{
  "num_hidden_layers": 10,
  "norm_eps": 1e-06,
  "bias": "none",
  "init_std_qkv": 0.0225,
  "init_std_o": 0.0,
  "init_std_up": 0.0225,
  "init_std_down": 0.0,
  "beta1": 0.9,
  "max_grad_norm": 2.0,
  "schedule": "cos",
  "final_lr_fraction": 0.1,
  "max_seq_len": 1024,
  "doc_mask": true,
  "max_steps": 12757
}
Each number is 500 + 25 x the weight over its row's rms, rounded and kept within 0 to 999. Layers, rows and columns count from 0. Numbers have three digits each. The size before them is the row's rms in percent of the matrix's.

# layer 3 MLP down (transposed), 2048x768, rms 0.0173, rows 590-633, columns 96-143
101:470484482526561494493479428499472497493497487494548493473520511473491473492469505511517510484531466502491505487534532526472478476525471503516500
101:464509513500459507540475514499491490504555475475478557548519519489511514531496508552475518531436509505514509461502520479453528489524516492456537
107:552486500489491511459500465532536509480500498475501490486504478483512507498514514493528495481510505501493492505490524481509587512477507510529531
105:463502549505506539512463484486537495507500466501483493502484518509487523534469467502493500508481493487475517516533479494511507484508454495469510
116:496514490508508493494523473484493482501500470497492489517501537492497542504522501524512501516496485493502506530505531514487465496493482503517515
102:523468513512529565500528535514469441497548485462503511493531439518514505520505508524557506515470490510463507447492500497460553521526487535489435
105:504493511486444492532517524506545507518492511524538472475477492499470489474531495461492526525506485532473483510503507494479505484470494484483473
101:498462488504476496525503456509513484495509529470504513488490533471492495508495527507489495508489516498491535533482529507492494490477504502488538
103:457479513495496489491517522477515549517517526478460475501462521501496486484505491483520484528522527504528512491528513463482466479479503538539504
104:504488485535519505530490471512500484524491481467510485480505483523489522547506476530492495500483527504485481493541519433518531492490512524526510
091:555506496558489508482531503537500520495505511480496536508477513474512482518513477491472485488527475521489525464512514503536542527508504507498495
107:487503506528475464480511456489462537560494473504484486471462517531511480497508516499509481496498495492533506514498533466459513528493529505499505
094:501485498499513525529522494542500485508504468522505491479479518522512443493466456471499512504493488533514509496498550522526477472538502522479497
100:504488499487509483520495518538518479491541521487510474511506539508502494482486550458521453505521514504489512487513514524505513529511486544534537
094:506504502511477516496495589523502518554460494483504559541481508492498462472549461510501544514465510471537527475491497511506482490522484508509514
107:473524526482484440492513536486520509521555527475501437483513540478511529491499495492512497508502549522468497448484430492472520498485558509502488
091:534477458492484486528488503482520489505544468495475508503441542472491543488483526524475515513488501470508503504514477481497508508538509537522506
103:479487515489443515503500448523504495486508498494499504521489471501526517484549438502506523507489492478480503507503533531517508482503486463535548
100:488550532505495492512495486568479499536454502538486454490533505529511477537477504540517529474444502534469488533487507521503529500525484478508508
098:528517526504494532493542525500535456529496485550508475462501496508503518469514501459485487508482504470481475539526512549460472506516505517512525
099:481513499494485520457508531471496467503474500484511481517517502466507499517546484498486518562525503530491467549512480488476493540524528481461446
098:470470512494511539515495498500505518497487506526488496474520511484546479527507503469494488463480546477496552477481550520512503484462479506521474
096:504514528484543535485498514515471506533524513511474471531464516492453476547500497511503477501476501538474534458484506499495510503507521521486509
100:482491540494462504513496518465537516480506510530525459524526512495531461507464507476508517504478511505483495529480506484499542479505500521487473
101:514480495503472535532525484518517481539517505533539477475531521523510496512517516481515494511481499472509469560503510521461473510495497468561478
104:482526506492477502486503457543482459486482475513514506489494472523486510511491474510533498543452516518487488444491501509491494483482458489518518
101:486497505510513499522494494574485501514503480485502493505510500468481487493534496466499466541498502467485472531534530545521491497511519487446512
103:482459499546524504490497542487475465495503524462517541480492534523431442516498513503529494517484516499473506481502564527519487516495524519475526
100:460500495504532464493509466517488510500457514477480455457488498546511503467554503516494510509511492476469518529485490521537536499449543490502517
098:507506465507470502528519521482482514514458510513480504495453525525555447517465515523494517483457521485443483534508494477525479517504491498528477
091:468518484453441506482519512508468525490456525466519512491515506497497494516502517534496533511481502517534461498489500492518497516492512453450470
097:498513559511490524462533475519469475543493527549500493525480529530504492492532556461545478508529533485490519456494499485464409486479540562518494
104:524509522515478532536502502503482473521470488523504501515495551488511494499476481488505473485499530478485510515530528547498461498511484523519523
098:535539523517505492461486512530541533491513538519531528469510490515503529471481523454501488479507485488476510505516477507545496463475493470504498
098:471503487470523462523498489477457504503483501475514527477507499445508478518550531495500508472508483515511506490541488499549473504513506498466521
097:507536501469482483525481494511492479503483511538478430507500478498468531473510459547485468458521456518513500479551483499512438551530483500503481
100:549499482501461535462499518492501486496540505517494517460485475526480530514501491518519525545479526481518456512515521464523537480478481518508494
095:523517516506518547502499529491497499492523505480516476540459499503495484460511513450508502457489430467519496467506483512497517524472478489519503
101:482522509463545498458505516493451513516530465495492500488482512475466498516544494507522469478459479496499517463519487505490507501499484491492457
100:493469466465507533508474515519474538469494508507511485465514492521553499534539508550521505474480479474504479457525481493529476542533488511479473
100:536559517523469532496490543505492481493499461483474498492507535492524540501520452522521495490521491522469477551542491493489458523522487513544487
099:518486531517501475471468484501474482543468505521498545472506549508527526507478498470501480501515495522493515456511498502535460511527469518502513
098:484485524515475466426533463498534506496497489462503462510489513472560500527510517504487491536525542471491504499517559539536452504488517464501543
097:501516474530519504472486462534486485504519466500537521505488489516506490496498516513485477523483493478490465481482484484472529496494532521490504
# layer 3 MLP gate, 2048x768, rms 0.0207, rows 591-634, columns 96-143
096:483466489545507512528496501491464487476488485523483495497497523475486538474533508506501493501440512471544450473448503485482512506472488515446563
106:478500499495498431539504541480489503472476501476548482498524522546489485539535501527492523511467549517502468499466469487494492491490558477520517
106:548526507479494547446473482517502530496466497483572496502507463471493497491524523524527546478508505550517512464541517490496492480492545522497496
144:471484505506528494520490501500475524499454498513504468496531488516449470497500500490515530501482478513524498459489497509508499495478473474474521
098:527502561511506504502510472511491538468515495480549507517488489535516495486489466494571493522460501503512490473539486491498484519498524525521473
106:470514528476456513538498504465529513551482556495489459510489544487497494518555478521482481469467481468553505455441468513464533489491472479487484
100:507522521466527472475509525481492554499475508526495494503476489454537461464468523528518486531486520537503537503491494523470509527472520491489495
106:514471518507496502516505480452475544497526497482458497455471527493521470473505491489516514523524500507489516492491501457486473461493489503505536
102:536545523523506492503523487494447494515502465484512524492507471480503489475524509489505512481466485535483496494498511483523499502480475462493495
093:503523502507482494475473506460477506429479528431484504501480494500496498513483541446449464491509493512488468507521506472493538561491501471447486
105:539506473537500480488499475496523481422489518524517525544523467476504464496508471533486512478569535514464550551482513532480521510500456496498513
094:496470533494490513503471525494496486492514587513483526488486521510499502541504541484489524519456502463509519491455489438486487516433528501472485
099:536531515489504502489490495495538506474475520513500517526530512505513490496498513478451474467499443500516472467535502443510525492485512503478488
096:487527540538502501511477510488466499477484493506497476505510481531492442501518485500460473521503497503471454457498512496495499523523532523519506
106:522474531476485486523459510525517528478513525481504442459517483477502498512495520485437498538507482489518447511486500469493503524543518477469487
095:478465547532518542480536475509493500491461537532521472540513482522552468473516504491469486532488503485489519491506527538504452503480499477482532
100:472491492474528507514518448499497483487476471448490482515554510489517493481462517513480507474501511542496501466473520511511486487501508530506498
100:481474487497495480527489502518461478514444571492527525499516534500514514517499508515516492491498493482497473523493508485496508450462513514495481
097:548481500460530504491524451448504473516510486516505493539526533545489516513508512490513531491484509520513498486514500490464510495508521457479496
096:499539505509495475510486538496481546521499485506510524515437496478525479473461489477499496496492469511493495511480531545508516481491495485525519
097:509473494499502528525523487545491506477454482456538529504494470459468480549542469539475538516513531506458491503502475472518510455502545527508505
095:479512502497503525486472463478483530465537476512492479501463495538447487503501483487499510456532545515503461495461491527509487533495473501477496
097:499476539491463509530521499507505517517479551519509515475525443463532466502530479512461516502497533493508467491520474475519557475477479540467507
098:528509494501494470513511506487487449527485515497559470485494544535508512460515516496493497510504502467481495519487483507478477531534497520501442
104:495477548488436527460539543502449501506505529517536529530477497505467462486497487513477523478516485493488530507491542450504513481506534508532510
105:471460501545516481489485482505506491482460492545511502547496480543480524528538502483500533501519466508499533486526457513501520511491477513497515
101:483489542490505464479489510534498504476458519515461498470523453492522541461477540517461453497518488513521476527484453475461499514531500511478498
102:503446472504557461529544486501498466492471507481454476518484535460515495485499537503496507461453509476514533519507507500552450512509518457501506
101:526495548490494504508497473469459486526485489496490503499513490521511498535456499492555506502497477512503465502509532498503538515497493500493479
090:503484474449454518549496468522474504520465492514474494532506456491515487517521526515492547510461466480502445482516490521491473504500483468492484
096:521489487506462537508455516517530458509516512483486527505511476543478525528536510469498522496484499509495470505449499461526506519500485461509520
104:508530520494473475525448474505540506489477468509553454496492512502513489498512489498488563517483527478490501467494455549508517490457522461481462
096:496509514483504483511502557489539510506498513483526485499516518505512507505475491476498534512468513461496478501476533541466494545483481473455484
098:484551510513515495505457517508511520531522479479509430479510512509475501520498525521497509496518529498509456520492475513491543525471496495470476
096:479463496495504530466543532547516527506450511480550474493532494526506496509559534541467510455428503500507474467492475473471511463514525521509487
103:474479471471545481491561499510478511505508526495536439536523478518496525489491513472471536533508488499478554504535503481508486468475493515495494
093:471520525433538538497539500467483484484510494505530522482514509473526525517511534493452472487489494460543461521523495510526548525494476493487533
100:515482500497464483522508499514486529513482513501484459477496503497477517508531473489477482501540463471529478498506500497485514527505460450525509
099:511488453523530485494511478486509499489450518529530500545493471472515476568503512493503519464515489475498526492495493496492501513522514477458457
100:516490504517490499500495495447482487515516496480477493481512470525491523495470503513520532486459507475504489488479473549481490497535484514462538
102:459485449518463497530458510470473489446479484437463507473482498484475530480498513497484528482504492494534502529507490485490512516489499481471486
099:519496512553508523444497519473480490483532497443525482504506489516487503542511444508474533509531498466484504483487542495521447530520485475530410
100:494515511530492468536518555486504515507534509507488489472501503509478526506491484497483477487536494501509530506510491517495469512463467508495509
105:465517492522534473498508516503517490513505496487510512466504462529465545500547497498477519476519465531530465497493521512474498478497505483467521
# layer 3 MLP up, 2048x768, rms 0.0201, rows 591-634, columns 96-143
100:467461561511532514542493530466511537517502488531473493456480538504513478504506492509499508547457555483500512511441497457532472528456505505510479
111:541493524543502490504497474528504524503539469528512525516475477522492478535466486456489505499546516472506489481562502529503469496517476475498545
104:495445500501487518489538504491455522491500530441533523477468492506521516542478512497498520531469471485484509528481494549508555483491492509522457
133:514531489503475461509517512509510508522511480493523529536483511494521513513484519486518486495514512449469555512506506461490488465511504494508499
102:503485487514465452511496509502457456522501486462521473451475562524464564497470495541478478501489511479446511530484477521502524508530459455522423
103:502494475530492504581519505492461468499493477503535543511491485514477537509466508486474462505541501461459495477486493483430512485517502539522474
102:502521509532487505487466521491474485487523501532473470430487464497555514510493474497500500514492480489525492456430487515506550519495558543471449
105:474519479488488489521525485452473496472459508541480505470508502480504532466542508482455541518463487515506463483492454473481485516529511507431478
102:508484509506476518494504491477495474483492511501500542486520469534493499552547506489524537511483462547493497471515474490513503462471494521496478
090:513554537490489545521490509496533533480542527520456487495484464454511486531528440470473448516526528476529493498512498484530497517501492459495503
103:482521496497518539473500526468461492520534461482431486466502497554509508479439492507519502461512520430494547498471452467475497511510531526534518
090:481502519426483520496476534476556489488511523491483551461481472473533523501542533499488507485484529462526431480452519488527521522495501479474506
100:533534496511454494510544508463531505504506540500493499514464531544505520509473482472512503531532497532506462551529496485504498487492485516538519
097:499513521514467541507465537467495548548458540482546454484465506486493477494515501489472465534483503540499471465483512547500478518535531547510541
108:514530539481502514460525579517492532469513545520488539512501493519492509488517504503526502474504494519522465500500457538515501502461489495500476
093:479471491507511595512544469495519457523501503542530493506463497500555496481511534525503479464470524492528532484481525533518471466505500477451503
100:472530551500466486512523475575505507484521542482509544494494487523502526513536470560522501461489455501495506474527520506520514497501503511509518
099:478511487504495469509479472511427481513512530501471519498487477508490491504512512472504554496492484485495477503466481507454518457486462514505458
098:520499496496493469483514470473449499518495514492487515522540456517495518560482515469487549452500498474508490491467492496494465512496500492476488
099:508491540514501486495492489503525489473541500487534477523491500455476526525474512483551496484533513488536489513446487480461481491534485500483453
099:481461487503497485489479528520464495547520508492497499471497529448479497484545487491499509532467505501510489501467489518480488471488490481454518
097:496531485530511528472453497485538504479489462460497542497512471516493526539516501464466518496540504479520543517483464526478471488437518513586489
103:556525502499494471445491479500493492519474519480471526513508477487521518454531495487517506475481510474504520495549492448501524459471453533516466
101:525522475534487483494484479490506471508527532468518483467495502535513515512539490513466530508506489490500448518474495532470534510515509511497486
103:534483484483510474486509520536504501457487453460501481522489538432511492529494517479532437485488517493465543528504473535468469487470535555501525
099:508495511488520511458505494509461518502491496499490477516569481479472441531522406523484479523462476430544474508520500497506515530562498460466509
102:496470473544510499485515476464538514535505494472494492470500490441510485486456470479503509478504492471499527526508450521464442487493470528477463
100:487487501498506500482487517506510547496513532538511499539477496553515531467523510530537479501543487467462493513453516519535518491497542520474558
100:482506504495523510507484488538496531493496513487501478496566526480502518492535436534534460514561483499526489509507505485518497505523468429481492
096:505466518500545489521536520515465467530494499546460480495470506504502514502500519469500448484497439507509483504514544521509562499526498531513504
095:497465504516522467520518488524477476494491514486516499448476510501470554451522521486508507517517508496532500488514510503506484507497508536505495
104:517468530450472488535487503500485474513516485513496527520507536516528480471503487508495525496492528512516532501498505492479479500454514486487535
095:509538529506528491496497492471500511536464521483507494512525528472518500470480534514513513500530488507485557503477515481524466470477507514589479
099:522433480522484481472479450491478533497510522487493502460536526476477517547537486431477537509514470527545480499538480488485440479496530447485486
095:505533482480467539525488485518498488524502505513514565536533502518522508519507504521514522471525492484543468487533484509528476487483490491521518
101:512524472486561504487475486494500507501542485523506502488492505549507514547527509527510491511477506491533448515512490510511487508509496535477485
096:512499465451507517491500492510490499507532491514499495485498510518473511447515529500480508477493499501494502521517449498517517537519489519549480
100:542492481543511532466468513467470469490531522525532486496502511544542499525535499495535494538508504503498501516493516489484497498515488499511451
102:488524511468479466481494518487523502493505471487503500515494503502480504518561463491557518473496527495460517529455502470490503488478459465483517
100:521514501486506497509564520555519491491488537463500506498502484516556537447528481490511460506478492500490463469536516466554472534507534516488470
095:489484572563548539475526487489505514486473538514529457519545508502537551502538507493496519533519454539488490534514496514505476492541547489479507
094:494499496481492519495533515497538521514498560514487497534480534564511508513525517519488489491452500501488497489492511481495501506528534561508475
098:489474480512470486560518530479506483489510545520496518473513497513513473508469475525548475462484464500535525496538525527469496543508525498524512
103:500541516499471480477526515522522483515452464461528477485496497469558458526514486465502474532489522471446501503509514503544503480514497508504478